config = dict(
    vocab_size=16384,
    qk_norm=False,
    init_std_up=0.0256,
    optimizer='muon_variant',
    learning_rate=0.00861,
    max_grad_norm=1.0,
    final_lr_fraction=0.0,
    max_steps=4128,
)
Each number is 500 + 40 x the weight over the matrix's rms, rounded and kept within 0 to 999. Layers, rows and columns count from 0. Numbers have three digits each.

# layer 3 attention key, 512x512, rms 0.118, rows 145-191, columns 0-127
472501505573519549604465494495481494491460503511437467482453515656487634455564532525503599546581472432458429401480531556570546487476386518541523568564398507461529504560477525487579494447430466437492517501477485503421506518434447509481512427437558487507652510493454532613547529494533534517482527514537457530477438494519467471487511516505451534543430465396533482443466520471465449552544
515471564538436581550483492550430558492482474563480517446585584468438534481425517385387530464464500549510540507538543411440458524495498487537477504570499554502399483564540483511501421542420508448471465561489485558443482485488441496478485583445506454437502535437525491518521475474537401428566461512535531543528422375530482539539541550576574430415530495465514516502498501511508439444541
522502522427439494470473546528519490408550458502480447508426494531442467452490538538505532473498456476415536456474469430516459464487462520563520477481454411560526504469510607489573555548315486509502501505530469445462535550475554552530497518533523431505534509478510523471508531501625506476459519478563552439545519530494519523471454544424545480493499493507378537446488577540525524573488
548588440468609538520516458553504452516511408577537440592502484508482441458553477564432547606566439500507451492543521503574482577502537435478501507543437488390581544468468533459415502456520510487511478378433478444491590455550513477547531484460489509615466501504488496452531462496579502472453544477438386497493460492431618473505548510552529471615519504502439626545547451509468464424476
618592412506589523502535537489528418481576543460531494510509477609545514484509506497555532456533524476523567573505479481462608504599571565364403519474479471605430606576552362533498489517568511520458523564515481631480490583458426553474517485532463538438533520519516577483486455513467552421477474441471543575469485480448489568379512522538524506568469490508521471510445530445566545541429
422378549437484502493447500525373400484479518472512459509503514515514479400483435380390481478405566579539490523518521483456589448503488457497437480495512520497519406566465524464542484488490524484572554501511557495528531512427541577437513461457499538557468609481479476577520495519554520512448475526511560492643619557475444508551558536451408446453513576483452497556428487478430545420489
450485492577499490556509498406525498556477493487500570427523483507449557525566523459489509476523500532453466442563513471496450547539462519561502545520474466453431477510520457415489523461525484521500506534465522457586519409518493475569434473583557570535411483450526456427493499569507550503519460484532537464447553482612534422493504454538430486488440471507542445570515471466531517514469
535496466459521493488558492453469466551525478455488525401469432530497476605464463423491466448522496506479504455514519464582575456505533585406521539555588536516480507461438485579446425511487514519565544443474527475469468536528567530498648546516511451489450553504429504521535458433540454512503467535525509498415472616572558408466454458446464361508450382478598470515517452498556548495483
457456534490544530576497436564519490473541553499491479511558487512497510485487465490454501452555432498559511557402481497452586384538463574549476500424570498482414510519429574521499486419498521525490552543479521399537478595562443486459530534449465526530481506496499542503533508447478560377527459502524586526479560563580449522503416581468461450429598510429489524494499477483481390476527
430483503490492464647475512464469593441569549543598545533518402470478394508516468438482482508457514534564481510429435467485471473524453474501501571520505547491545465557437340497487514460496526571602518422435443473396477471575516580484508434441543471500490536562502507545493430492512481528545429518533483515452487556460465430481548435503563464536510491513444532473485482518524526569485
470507479555501530452408594516411539509513423398608483475610452460475608478516441475506498557471519472498448592447529520447420441511498542544566506537467460432426541401542516453469446512536516500480586366546488469476517506505530496565552509511510446542465535498560488501534505410547526427551507529412446468560409527537527549462399503497543442518442532622511603408449503540468519462514
484515414484454540547433493494492454484479464529508472482456525588540570552530519443514519521515566543490568484479478545531470430516479440518702512531520458579488483462420474431468447515547491395425499590474494473516458469518540452480467635554475499390408501482507549575473489498494508587497407517543455476522421496488540537427507519511540480464448440480415602479469558566552560605506
510497516526493410465443471529476429456480491546547527579420490532508534486435489457410559384520464491444478414486515471522554539480497534560475597520447453456427483462535419474543525537481458526514433477432543505493386550443429508456503512507558518584437537553383461458558500462601502520510479477441542513555449429581423454489448503453527562520534592503556459476430448488441516567550
483514411554488525591591530423445514547506524452508513527575411450607450346559454459495549482469379519558547464461508497411448516517423475524509498518477544493596524523561507565457490516353509434472463542456517442580473598493463469508510500498423445499393470394513419530503582556389588544449431497504384477632516513466514500498547472558465523461509526358517537397441443556500430480512
497522523568495535526526454513507455464524497492507544430504473421435407527549530578512551479466589547577480577561546531470529522438456463499571653493485502547487508512477406467545464460464451479513490503577532481535601569569473468500523564493533464556436548460455481505487498492503513485474561556437546430442515556552541449507529536509480557499535453462482530526541478573470420445467
450450487476521545538555482506476545448472485496531528483530429437512545536503521448530518441483433445548514460438480509438474498529534496535474472507509514520415582462464477472525529470482506521514569506443505431495450563488516489510455441512513520416471537523537562518577464469543501462486597493505528499536536492449490512484499536477477534465501479545547574563530567511410466522466
524584596533580479470479502524632568448485522467562520480562518546412541525490434494553533444551478510528435538422574439529429497538456415426519504472479501494534556457565478536509479457469567465516554465418501512439473439543506466441546449576524424555508476521552605572549466560600519564450499541526488438522515516502468494495543438496539472501470504485553471556452475430501495507471
523556487538486483489512522500360477486474439537415481516489586500564536562573489560460490399532463480541499455469559491558481495505518471484508534510518596534455539477455489517432560465548491507517524503493515511470464517505469539419514518430509564558478524458420515480512428487478393582539518430488460417513481555488521416489501535438513431476539516427465529468486516357458549478558
531548487510478549517568577503371424495479559477493485514520436417402518561528466536466494438509533588498411520606447531516461433527514566538455477537530489514491556484534577516605510524534542532488565514524515487466432523502467483519462516513529445493468513480479498468506401484515496509477523470531501519518509502521499515500429492438484520461513528501479547554553572544513527481520
505539483531434553484519367554483541471553407479493540476527464457521460559551504500463478466474519612499470534507465501543500603537541606462492595548541497507500538505478505527481476561632453421491469396421558491447536595480535551517444494527562534503559538433469507497491469417395460413485486511467456520546520502535399487567456505511447453447522570449545614523480492560557534526519
556405445459511570539487519482546527519491531521544609466445499558508500529526557467503459527464450466488462494523469480555466502467483453559585601555514541531506451557468539501517455496548467523493509452577488416445562605593515503539451510497370469464518431562514518471394463428509472474535469537501447459501413424497410607435505519540532486508429499428501516443539472474540555558518
543448533512371424520529448495476500430550491445480458563456492527500506505426463422484531460536510540463534519529506539475568513565524594561514490535526492526470446511559502510510572505518439479489505502453462523501562556504505397614516505472562523525511583559488504507526497483513520560544519512535536499546469505496444457579496425538416470460515534520508438408570585440455484465515
498448473598425461552530459510432518538459443563483423513526500516465502494504456572488496548515559469467498560499529508499532414457419561532556632577479496477542531460504417470561513516423486453526494543491490498448572525459546462451559506500446536509403461425375474462568512369496444478563530465489542470468498481430421403479506462447514459528555564479502401516519504454506523517498
601552528520519520510433462533505485452447509478542425462474549524485577536479424525547494470493483512551554482466575503547510452447510407474530571431451484514479556514395475455417502472523436549433494540525564509480551502528456499468501498461561510406438525614458513516494456501524573472490489564475474473493528538487493553427524476539547538483462505550545411426639502526511478488475
476490478420423528480516556465460471459489480563452481539543484542569493450543471580536504492522547564462508506591547503428556441473536517483445555484534493546528539515448584555456431490490533471487407525526522434417479537527478488491495518485525591496558523466545477567500436487519490460410524403490441487575432470489499515421499483452551533521613579548526508501552547425541565525490
505437453575401592480478499394492459486405442498510477566461642444490589466585525569437534546504487487497475506576512430476516614478473528506560584556498482448466446492562500462438546424438495489465466486463388451475468482454523502453424455551544444513511485508488507511441477643548578414542475464535513497436447526557409431492457501463499502482505427491419380562479444489417516535542
417498485515474559505511528441474414449504529576431506450555504495438460480566545463502522490515563487442584531542446393488466571555485513427549412392539617434520511536511526540502483442522434454476565472519485465440446449492466462508448413504516534497478503569556480472604356460469506466492533608559584554475608493531453493484524484543570436502543509484435474515567516570485511473439
514524535501541451583436600448555518457523510523545481556512494433485530507510583508544466570541466538572477487454418457555488492506487569535515476526506505442495492452607485539530547523543475419500408584520479620506485426396502466495547528499501551412531480521373485417465485569490491440457441493521485457502443449515559455536618514439504490413476588537489448502462564551446534528542
464598566500538563417482480521521549493495438442484489565473486506539404428470613481514536548586475561539444449491437508484522577495487553401389506561542500495488536472500500527465471508450464509470483492506562461454467555491528469417589512490486419538541534467586492531457549538569519525504465436510452466464417467503472530631490503491488509455479531562460446489547529413472521545525
406551416518458519443435516498508511553530582484498426488515520496487549509559521533563557422507562346434511613536526465530480508496475570475525517529491563465498565546495391491438533507455577498510474437543559600495559446484454456409447428472510506492498522583505463490463479392489509462498503497598492510517529612414556446456552441503558452482443524436556517451443449536589440555627
571515542540479469513454495488422530577506536529519511531510478395515535447601562571492526511539545474491562448509547526408615544495564498552522486529539492415493539519488443489517535616465520468553494501533357555410464430534488490491523482398521557592489547511500459480449534493600524475478497525497415505475509531558573481525539473530500467537547428468528618435587461532437519523527
541492535505448566472497439455465476443570499493557499494554477329468320458379454536470487521431443562483508506547502429583450404543451613441480550539587527444462556466510544427460454526523454573498511473488529510471500515492459522478473668522559566503554513505514516429599494475463525539524480505575449509504480379599567554532461543536500560510498408506479449579520459454497539532523
412463530565465536501476436385494504581467468464508448440490539528466523490480525508543545445442495539562417444478504507503570491441511518510524495422465598543490435435489469501507534546463506495498523565461539457497551501494482519504428572505548542493490446525579515447579403563475492509463513449494505548479563547516483573604556447583521398495492432526491538567457416445507516545444
559564512424525424550532581557490444515471508519493495521430530464546508475471475543475492504485553551512535480444608514464480524514436508509476443554509561388430506614480418492438593459511458517509464525601486495471557560472501467421524518457519459529455540462553502415548514610506506459511545537543466446475482524476531518515506554429514470476460502533576506502401437488371584539518
541613538549445427521470566483449508393458520546486422495447459515502510483501518410496593528498435469541470559544469410507542524535510509486496594439521521451429494530500465515492492511547507477469525494461482526508462560525431501465543567483466519488454501457468496579425488513577592505450457423515465430488574501447435447447462528459571413515519474484516439486515502513477448515482
460472501432572541538482596545464532474464554469531546473470558544457534471557621522439521488600501632509571508529545486546502608475404512431473540493434560510400556494475557471530475424463620472507546597490472521570431557488559516563445353538407470432465532544484442526434499499626485454574439423449540482508505485537517547558489403470455411576526474516584536536498598534426481485486
530456513478529534436533584586517478595477487493483433555506511508532526513506474497582499495447489415480431466504407477441544451455443566532587514550539469506545537516515479481570456438465544564560532538510471442457520510484471458489599402526468572550521550508486463412432653424500485572565601547456446582501591465505431509536451411592559528507476560532444517570513467476472507535497
489538510554406532505406470545470510499580511551532474480510472394464553490580545570438494561381450479529574546555533503517598455469429395538537472518562499430467396513522544519504579455561513492462599482477595432521510512468474535526453492513431530549510506492492470509576479539513515499491462453440571541424445483478491458486554476556471491548496527516517489482504468559557495568510
523614617659555488532503496487539531553408533535492511516447455456466460517463525575534421519508521431496538429440607485589488505529488486507505409410446458463475575482532532489483513545546505575517570532474473550544635410557503547511470471529508511452495614419482485496480524459479518464547466443556462454486639535508542532616545522601462535533555523501556444414483502557569431532511
509502540512553538495599468571445489509491562547549506400477486572488489415519398412540550445538536486502515465427537496462537454500556624550525491540516576574573504567468552568415398413434542432424489364529528563512498508376530471517481587448519532540591519472495483586522513521525388615492479531507417506624453432502531547429490509547463468541443467488438472587491512530533487588489
437453522449559496527572470520416552457479530512518395428562556614504533468509539598477510473547512568450418519477508498522383445442428465451489490489499524428527501439448552496584587518502517492478497587464512512461466476559506504497483544536483424472544440475438466433448577560473558499490579462534476469512456529444471570509503391472523469469452511513509483511420416494573512518550
401535469461547539469565579536448573569505497452511524472484516519449501477491518493481444501517533458522416454495460547448537570496541471489458558509524503370481386473483533446527515464520473510438550490469437457524566466514530525466423592494557535520599573537501499520510483459470442536475493585650451508541503509489514480543619467487466521524509467552476408642471467572556385536474
584577480482449469428614479411531484453463499458462577532463427449378456497491477505403513554435599519420417550515517504441450507533478546449502593493424531494492458524406515510463476379524606446445448462654434376486514483514533520465532596461485472526564464536550387529551539487517501586530483481532456592505407549456458509431542508524502455412505555469469486533520462494521535437543
511545426392492480414471629445497489503420452508543480456535582421401466508488434571466560538509485550465486549506533558490543543519538533431621491544424574541450440453546509513567515530496566520512580454479522564488550569527531521356488432550556496451480501393490474593522438430520473587501482526561453500426508583502454486473509579502437559483531504488520369455532493470504528576547
539400453457479523609527483591480574534448541418526485551444480549499493499456428493490491471581401531489453398505543582558497483509500509448493442498562441405458482460487501427507480528543598463502562423357510506483450562478461521526481484492511576507488469537560518487533505474474502529515497504407593448487537494493443469495478488437539467505483510499495470492552459490552403512590
483498540559631502510478563458613505583580438413619467440525490580386551523478523545505444518539451503525539504512477490523507534435482531489429528495545545479488521436571532449588513421526560469544391493417484442534513566514494452501452427574466530496536517520544518514553481534504501521504532546554537435409418521549494502528455509405521476552584445483530521514497447555549462486482
453562441447504478454588452592566502499428488546501433471405446528422475498499501427468600511626549526536552458514544523487506518548509489452470462540479442490377555461549475479459468553526542483419462521502548388531583524481405510485532479494531496515419553456511415501479443499582478402484513502476509532538552563548505581520504445559470422538559500490508508514467554509557477551454
# layer 3 attention query, 512x512, rms 0.114, rows 146-191, columns 0-127
469541469447578438444505430499531455411535494542525474494592532613544557525504463483503602461528547456502466485504549491544515469541453523437437538469528479538607459429497521539451476520583544478513552449478496556416559538458593530535441489510486459547566472463538522492476535572535477583496522512511595489424529562500510533406395525566494509509544482449512496465533446501492514486543
550535491607558536541452470556660489564564582474511473542443427482464452416444529486535497491540528571532527391537532474549462430571489504501568416475501464534507522510399486514565458530547551505520501558510469490534487591459503578418451512549484569490485436542558536524530486524501424542585479431483436562456478413533490520507590516460589478562524420475432498512452605518456503505375
461441518481469512575501468560461523551466489498417444471473533570479614612544494527495508552470540532528490490548497419435517522516451527464471578449647504487525479540533482539563472585448474446503593574481556436531529439475530479469551387447498523426533589484416511562428472584509487473564476482517467464554532527473404480544577482490410578491580449491559513496474510462490431677452
495468449491474497590495493453456432464493545457463506446522511511480465552386527542423522462521463444460488498374478494512513542503610502460488577477494492493473502470580411457514552448559521560500526516514457444464548428523477540474451483464333484495469506484494480454561432554511518446412597470524525501498462553515459534462433445438361452428528472501464459530515471480446499491445
464457484514477535503499492521572522489471531532477515485474426548525500385514513518488500520565450565484550499534577517508447534559391556439533567462437514447517470441470473601459421488472437490516478520489496513571504568570451448562416488444582492356552600535479491382470505565477473580582411422439472557478564449545526440525519494455546456435493529478530507531506295559502617509513
492484609574546504435528545534501487531523512497520491450497484441493506541590486521547575460522444527446428502436519547518390502470531558523442547468496534453480407574456564494490529496536489531542541487570509556452455500564502576457477436429499506457504502448572412629449523481523454557567505460564422453506444547495460492467385503538454530497498506565558536474431470551598503503444
510482565503492515506531512557527562519543524484420483525454425491531504548466503533465510560520579496560536476513540513552398402499518521489488488503508553569522464544584555465426623471552510434480527443447564500597385478437489435470413437489550412489542529505536588512409522483540561546482483453404409427500488518528470446631589491568553539508529527450427446534484500425434522514467
541495576584437399465494412530505453451401456495479496505562554600410482596410435594512559440576520535564448419561530489516471503500458481524464472605458395473595485499473557495467565475551505522500504406523428467485522444520521476496507514512430459478559495493491512522478567528460517533475514542524469535500468474559541495465527512515564396512458415505498538532465494540465591469539
487472462457490506439570456531519523490466474399504524461539509483485452517511518495538423566500533576547475467482639499538551491560550451528527451402540434480475498486573516616501596528464446465415589518527438546524483528529541499469493515433510566456514470470486547543435477537456500456452429504464543561548501457591515504566581552455568484465407574462451497426500441548558469538516
506431534468503455511553513563531509478479433449521525586524474430458567540514475448554548476519472497517519508565581541499544460522522564605537463503517486513588640499473490556483569534500477495487440545499505437493497526451547541496544457502518574523525491445512451434478493490511518529579522413589444485502412540496481472451463455491557576558537536441520462549526499491521552377530
449541515558490476491489500423535474521578543583589496423564411585417481523425518522506453525474427412516530487516450456487499523549497529481391513493514492525443547539580493507544557503445560428581489430528501500475473462545539543488527523455462552549501436500486567626462429503419506466465483497539569542510478477518536557536527554491517398608380512518524557467574433508596551459550
490415553465458500446491499631457491505519485594366450495480523463455528544468415474514481535390495514452496500471448555410523482574487526446514492548534497546602487476464607477504501466567515467450495498445460531490487453539537552456508507537480434434521393499579558511475507540546453391497444505512508527412481615537411560503492523523490510550458512461489492493470474489471541443536
375497488381546455362485500619428525456466480501559573456558585608495457444485628465539467499533544430437495485469456510498567515471548479495506567532597570402573461557575414492445496554607631455543449404426545574545544491452470490529483513489559539492553522481540501510592492453491481515524432497456426478510530457502516554510519405459515485455553503516539555516499542497489535498481
516398523478490500386546476539486469638384519522617541552543599531553567543514518445524502534532424470426555548447438458527472520478528480486564408617509486453619461510494464539511502531489499509535435489508488546523598514484508468412427506533458495520523503480511470430525512524530466528578454522446473525562455356494491564512536428448530473556506548463522453504570461464509431425572
477521482423403531437500537458559527471529543437513478562551512566501372558486558502449421554477470457574540452489503573473477515482479494511438499527551524483527443546506551534501465551556577476494516531449552547473494578481505581587489542508535535485507548479511520474392434490446507536534476516482556436502487472462437509564523470448499553462502504504504442436479500504476513422520
518464445451498504543517548518538552488413473515468486490574434485544454539560515460572488442491529515527510545528424367496472516517576521519435465433508563462532514500520501516462529507552406443526514469536460562491444479497561485506445459495540498539481538485511424420505492503408509458599475458538457503546436463507530506425548504497472538549481505525509486548482518481468480537522
486515510498462448546517378502536538526511475474509471434411454484481503425457573344497527552468465497488517485572591513462441538491488449485492554559482581544402500453489461489464447579498553509571453532491509472427561512452596542498520478488463526535421490450489548507475524449454522507505446510569531552553451422515534488458511577521471546556506563533542539508536522557443509507428
524549498631531491595549341557558470471483517473474534535510528532509439527547572511503458462463463530595551458464456502510484565464516482430440414518560494587537554474485549580512477459546535476524522519481541480461488473543557534460484421461510528481591489395518499521501527468533492483448420509565568500504495542430451492411480553443525453472490499465502484505490520489489415536548
415438524536487380523514583512518548465521461502475440502476566523513658466509444498438464501525455581508542477490631439509483475463445411575528458507413526530473516434461468432494476493547496541503492464446574371564487420460496500492469584479404448502501472498481465482473572465587531523540499560563446445573451490530465496483522493442530537517476585541438443625550481510499521495439
442532514481502522458536559537453522573518503519450504481464465459503552516425554550402578559513530529602520450512543520496506529465498534438470485562489509492439601487536436554536529533541492510437518427501536477527492461461451537449491516567567398586521473467434507449615508540554540474414555514563575535519533516564499486475538460500422435527444583488562478552374464496555481437496
419447546556513512467575449500467509555521522510557450542520498408551519462515475510480454566511489497472436510514493606412492495444546486470525551558501548496495441477446488465397470534546581588487505477581528515498512465608469582415474546373544548458518470468476567455472519520484476448541581423479528469478579480488512479434451593548484517479467450500479491550480475494596434505459
454480514440603469484559555489560494531559471491568559574602470455573521486508461476506433501429553494542536444480447494526461551503585522625482534524474579458445540461504491515408469453514471435437529571500599438505462523451469531436518530594562530533524486481450511551450563482493474484475499495527497497553466511502544480467501468564516524536515476533513575442499533459525550449583
508540487484491485456524525394527469496502489489603472557464538523485487575548509437426568514537527471505539452499376486428512532565504494569459540483476546565459506535508523586455371411488490517485540450485531474434505483515483485587533661496425474526569420469499382470457507517433440526470413622571485525572424488491531485516482442575424469505537420520464424511445539591395619583559
555576478513597455524488518494461504502473566512481453552522464441425478482522498470511487628583456465475500601527507553527529427402497439567491464451547520565444545494522564422441538447456582524488529521487537542467506478492537533474564478595426418449553572594529496513572545486511478536558490541495517565514518524511528513442530539508545409461616456443465486484476518488458433476457
565475520471485506477461477482490473489481581418523494457477472438537409558495507507593493372538565500449674495551474505423554505481507501444468516530476487441524452467471541510526471495567491552524530503491438574543547608506471528470464613515477460390458486388511497483489459454450424444540575576533516484485545632528553490515557539543546440443385525453504533570495457429508425488361
542452507508499480424530459412516523547555438464499501562640504526424521510499572466426527502524477432500499473489484542569414498472440547525470504380496487463532382468565502405507372497402486490514450472479564450515555490557564454416466488495473487523501517445532516493460451441480539457501461515567528496495561465518496515522495512511512471654485522546443573527440514460405443534544
542516473487631510488443469452477442387422470438495531434511506495361512525543452468477411518460422533480443417471512455482530525461507497444469436451440555468459485505505514579513512462454474478514504455516571501524463437535489449489477442456548494542500589505445621609525476485459567546499522502514585484461403530465551487474551519574485503500620473507479474473457616456593444424477
494498550519531537588513510513548449441544486484423525550419566508472556501487554530467553517452497463545420471433501500547597466562490494536489489490562436541504438521641552442530535524394528472550485499577394465437432419537433534568516472462509496511434430471503549490525527499442506542482454457532568436502487495558569536552515552521508476560575456493523439552499504487653487531466
500513515444459389478480439578469551557416380524412535467581451596564453512510452472452571469475444531518588405466514570532497499527452505489527468576510469502549545513457476521548465504422456461508589517505405464466525519481430477480456518430538600424388508513489519493468494500425537509487434539530481557439437555551457564472439503445564438602524464470465529475422542537546451443445
417495483579498521505526503533540466481540492392525499410504487481553501564542576460570426596487458490443474562484517469502483516542414510397563457499464470491529502537536501552433519509458469592523552443515538493521520434537452360538444612607450518451489476500549557539493448488431550474585600474555449441424514467448540564432432537570455472517520511571472545537468557476470564495573
450539503499600433521521468524561554538584512485510423614462453475468538436535502519477513562560532456418466498394480436518466570423512395563516418482468453383535595535478494521448560433491548449460481494487437581584517482506507381564413441477494482552568513495517508570422537588415433439525529470514469544474495541442425462442545552491537446514501436477484498474560526369569454509428
450501546578523495503559512462530568430590569486544482532570508490565573469492533524462579420602546506551574485532485450524441522556447516569522434462502465503496494412512526483478522544432586457545444540574531540463452454524458535484560385490524490431509511530550487452520475465369492518538523507511444404459492462513500538510510476440506461519508510483543472507470536416497537597576
442504434546497462568452401501440406509481561440458449461514473452576484467542556452455574496505486502474533459518491459548555512484525498478531592474535521533507541451541579567542549462565454541521636481445451507559475565494567589513505591522545524483534514525583434449478486509406457448535449445540542496513546601547492508429511500455522416485471523517527527535508456506511443491538
487466574445522438546427392493580473443462489461514504530592521520528476479453520457516531525551484577501409583468530484549530567532484553385453524551520480484493544449562510455434459479430397446520436458507555581595480494544480519482415580491465554523483486569473536447567540586429520502480554455539526416474563490509496536466419559545424500481540425555510539514541539530518490457459
480492520502501487498520556443516494565517490489396550439505554484565619536587481614487488482509571569628482502424465488515509467517519614580503490529480573492551509468493403522509498523523559529579483463506460493498395435537449460523484492464462388475522532498396437488478502438488547540490433495552515471437540541442511457476512512498613507483446520429511478490587502498496555497523
544570404503485488449482493518519589497518545482520522494559472477554537544497412524534460549544449471515541490435542533450502538589428513468449499542454481420508477469440436455477497569419503490476395411562444582564429505523454445550448539500480513459454480495445481486490529469527454448404470418586490455547517537517522560446456544496576402484521496554488505463508466520493558615498
519481477491511474489548505506552507432514472506400552506498588589455557461509449456483527482518582438388465579528522526464463486430443429499482485593463522472457506479604534470478559462417519473510498459429468530527403462552444478487542596600525518454498480518541542547556499519454553533519495540473528575509435521525494546535456463443474525477474475435509494471510531414486542552537
470552567424489500450504440435415521480470502489496540411526452474538562508530527500460496459535463589495649538463484501520541494527513552541519553443594481554462612507423465529487452525567473515493539482531502594396421532482512557610591553522491504495476459577564525613548455542496459523391549448499573468616457586592462455486589544569555498516514550460495603495451501494530436426502
422524492540441520601470533549496569528489569443477472562456603479458453489503573459467597564433455564435413538482550543487468424446516503442380501459541451467502504479520534508542488510573554596513508459487557556440532465432632466496460457417441561504556548600432446451490593492459535371566614608520496492468505480589486509381602518493585603381538560545556434533459449482563505510535
547457513527465480543508547392435563473497460550456515510485465461477499544500504452512527497480595520514484446502506436503442558427615414474504616552439516543494527518491541392484483509527462413536538526514535444559495488547488531503573493483562527518448467586489505497415481518465538512597495449501479453511562553508556461427459557492543515530403490470524494585507577607567432427495
558478543467573559492513488402419557519441556470488458512579480434467575475521487432458493479523483516474512495511428533541537526539479425425569483407550433393536531487565434528496524425481528502443365491510465473515567505534472553501524458484527483533404484522485541508421496543561462626525383476426484488513504484515447559496476479421561508487526517344550443448429499473486541532559
414500574422553507538513562464494482469485461463444491544529547501501431514540466488503468480478461489458553474484508515519493545436508502499418437564447486512466454518547435406566451487428521545457571493441496495531487508466520553498455491535565467524563607547528442495499490525460470455530539593462486442672470526515500492478541515488563517476414486430556482481500524530497376604539
477474600471582460473599446441572530517559515442449533592409537424439509483557456476455613507588455467454463474515475458501472463436505506521515473568484454490543501429417453520449489528465472527449492507611517526524452485461400500563529536542432507532543585497545553576428564503503539421504560446558552486413452491566563559523445551443537413489484510432469555504506510529458514501466
569521486557436425487471542443483468535527501443400504523563509474543522507552509532540441505507558470558504496556489519409542493458506533539523493446586514485492452529522482460358578526516473462477511436575509484518565497543497419532431508555422538468542600472457562471510589538425564508553403567507441456393578556541487410492457585478516455450519448525517492481476474501505484552495
429535428478571487546442481463435467368535577510594481451434488519506529537450495490557543518501485468574406426518493459511629534441486431526541348497465503542493517503492511472532588545521478537505516471533397437409501512543465529501633519510487479537435529516450417549451491395516539536605466579505477442425564543439554449505441574421502466455539417601517582484492596445488516464483
508411473478483467497485478484530506487462502531547432510482573430574526555514524518494485504459500534492490506594457485587481468514443522521489601591478508529477477499576549510564501545461489469464473449503489506445459468470622410500484599475578406471550497426473496562530507516541534509454503482469499549453450457487472547527534478472474489393559494444424494434476519597415525528440
# layer 3 attention value, 512x512, rms 0.0973, rows 128-135, columns 0-127
496461524435506419523411502569489499508514510535470507454615536564604538431478618464515502471544485510490528485433500594481533516454379486486515516494521403505504480513489524508499482501530469544521493462468468487554439531484532474493496578509474519486524509515432443561589484524493539493456513526520529555478492499527500499473504523503501528562469569462481490593494470530417568392553
506499490466592500543445464527494398552450509431513528443545513489441496477467516508510554510458463470553518506481474515402553509518505417463567501512583520444541508446497456444559531503410500430487526547519525540567526620514428530423397500435502445528502446420515461540552471508541492565542364465435446533459493440382482567479470444523488495620562575492464569599530476408441442451441
516557447516532467504504415435540439386523446457424430507460503408519543411443579486518482498512515455557447510476472462531508394447465506552449509520522412504553498480562490439550516464503494447465478552485529439490526490493578569498511551522511497470507418466489579559525523559564461466545480486457608452560561443474514498499576399599576488482395491514523471462497491474505551434517
618425442435504493466470520488500545496503622627563529395518527517501474472468540520479505466436526485531510368449551572501542475553491420554540515549553491535474495515437534511511514579596458480540490450534488536561499542446513529538559473475490510495510507483519521468463576442439440458402487522469486507559450465490523514460436507468468496517471531566456544490475490484523536495517
490529546511456512460588578550504530513489453486534502450444497598491486579486426499553497518466482504569513496519575463549501526554458490469525457416527511447565475468451430549604528526523547485414437540543436554521515521598492552412466448557453496537498465511463556513497529516465495501498433495448489489468545480527491509503458515430470502526512510494479586458435512489475532508531
564571546479521538499466576520444479401490541520455512509425569446494529463478559628534511403476488519458459573584525573480476503486479540531467574390570518516452524516500462489596512498464593535554460422572475491502507488453498513514482583496513466463423502590556579493546477531560502389495435496528415467565482509625513473493516501501464453564492520512476558528479479379444552447563
414477464593506520521552486475538467386553530515518575459567513524499586472529427446525583386494447515442552504441542508487481520503461492455466554542456486525530502394543421406497474470411492533477425507521536529531531447536372526490513504485472445503444552556467410427521537546512521551522405419491437494585530452506535533444561489553464431452519447495475513522525513546525488476531
478458477466478518619534566532547550490467507491488536510427533527509518500456476515501494525482557393435486457427469436568600509503498473547450551505485552503497530494554497482502461468407502481528500526469469475533446494470488525476508507513512523570521513453410433484476523531580453474492508504434453495499445495539457439416416481553461515513580536480545530553486453545466534533434
# layer 3 attention output (transposed), 512x512, rms 0.177, rows 128-135, columns 0-127
440555504493468456553559579512484517508516456493500490527415493470432421548505510498538529506525479437474487564510463518552465459559550523506475427487439466528492540398486476470484494523369475401524579458502492500444507537507450541562499536497552506542514515528525471451461551470506408446524455520504482536502496491482581458551513443542445532483453503531464526556506539535502523627481
524516509464424466518548551487502537411477439555542530511493503496514462572570551447524485570500434579536559398511478482537459503549502491487434514557476435504523488516509535544444522533462558415497475500449553436390451523583516508467549514380437537484473503486466519469526532508534532521441514544464547522485486472547578475510586504504470460477561517471556513445410491454520514519486
493513463453474525455555442499547499485458500555551527481465492570491540494498524537463509536560554557483530555551458572562507511537590414363478492424428522498500511482488453521481412482500499530452533496505595460548447449446574479475471534481461488505547610559456450499495484501513539459441483492588496479502424480473518486582529492439483488581571515472507445452494522541626544574452
515559514424462450491502528460465408508528453467483456531495521569455473402500562439557453519551563468483486475541481432480455553466556466513478419447498541481481529531478441428444498443447527491453502513517530515465565521452521531458472464479466543451478513498484514437448501504533476547514481521467509533504439503456525538497499414377475477494511463471541478460551568440571472585476
512460493454493458551593452521491548470529523532496488465491542469522504512507521458459524484457484448422449456509469588483501488484458494516443403519487456552545540533542520497479511491536519442551525503505533539503503541450470475535523579536525457545519443492538465512464510540511449582531515504523540628533431512522515558493558491534481530515562494513521481547522481447547437497516
465533508509469445463482555509543492518456463520492550473515514528514502544454515423484528475484517493491539501512416489444513560493591568530441543580513506532476463504547555462550488457526505505491498446474495513519512530537568576405422497453496483515593433454498377464476553424505476614430553483535600450422482531449543534467522508483561453502506498408590516511453463495551548528519
607497472536494512484442451535589503470448549514543520440459460541470496578513509469476409526479525421467528456533450474482577542460466483480561479533505493504437486512461442557530517526507495417476579485452413466523485518476549512529577530493562510562443543442448498511407471454556589530443581579509471493408503517540468473566449472532483502507456456507463532496569477546469524507514
526433512520532485486524424506488556427531532537515452482540463548554407521518551504545519484498499469459492478478535498479438537479488492469499500493532480514520482400522466506509515540569515498480468446435456454452521541449471518510588516530440501536518432540462637547506548482398509437477528521559412605514454543533560544531483431450491455512523470458454542472543486457544459474485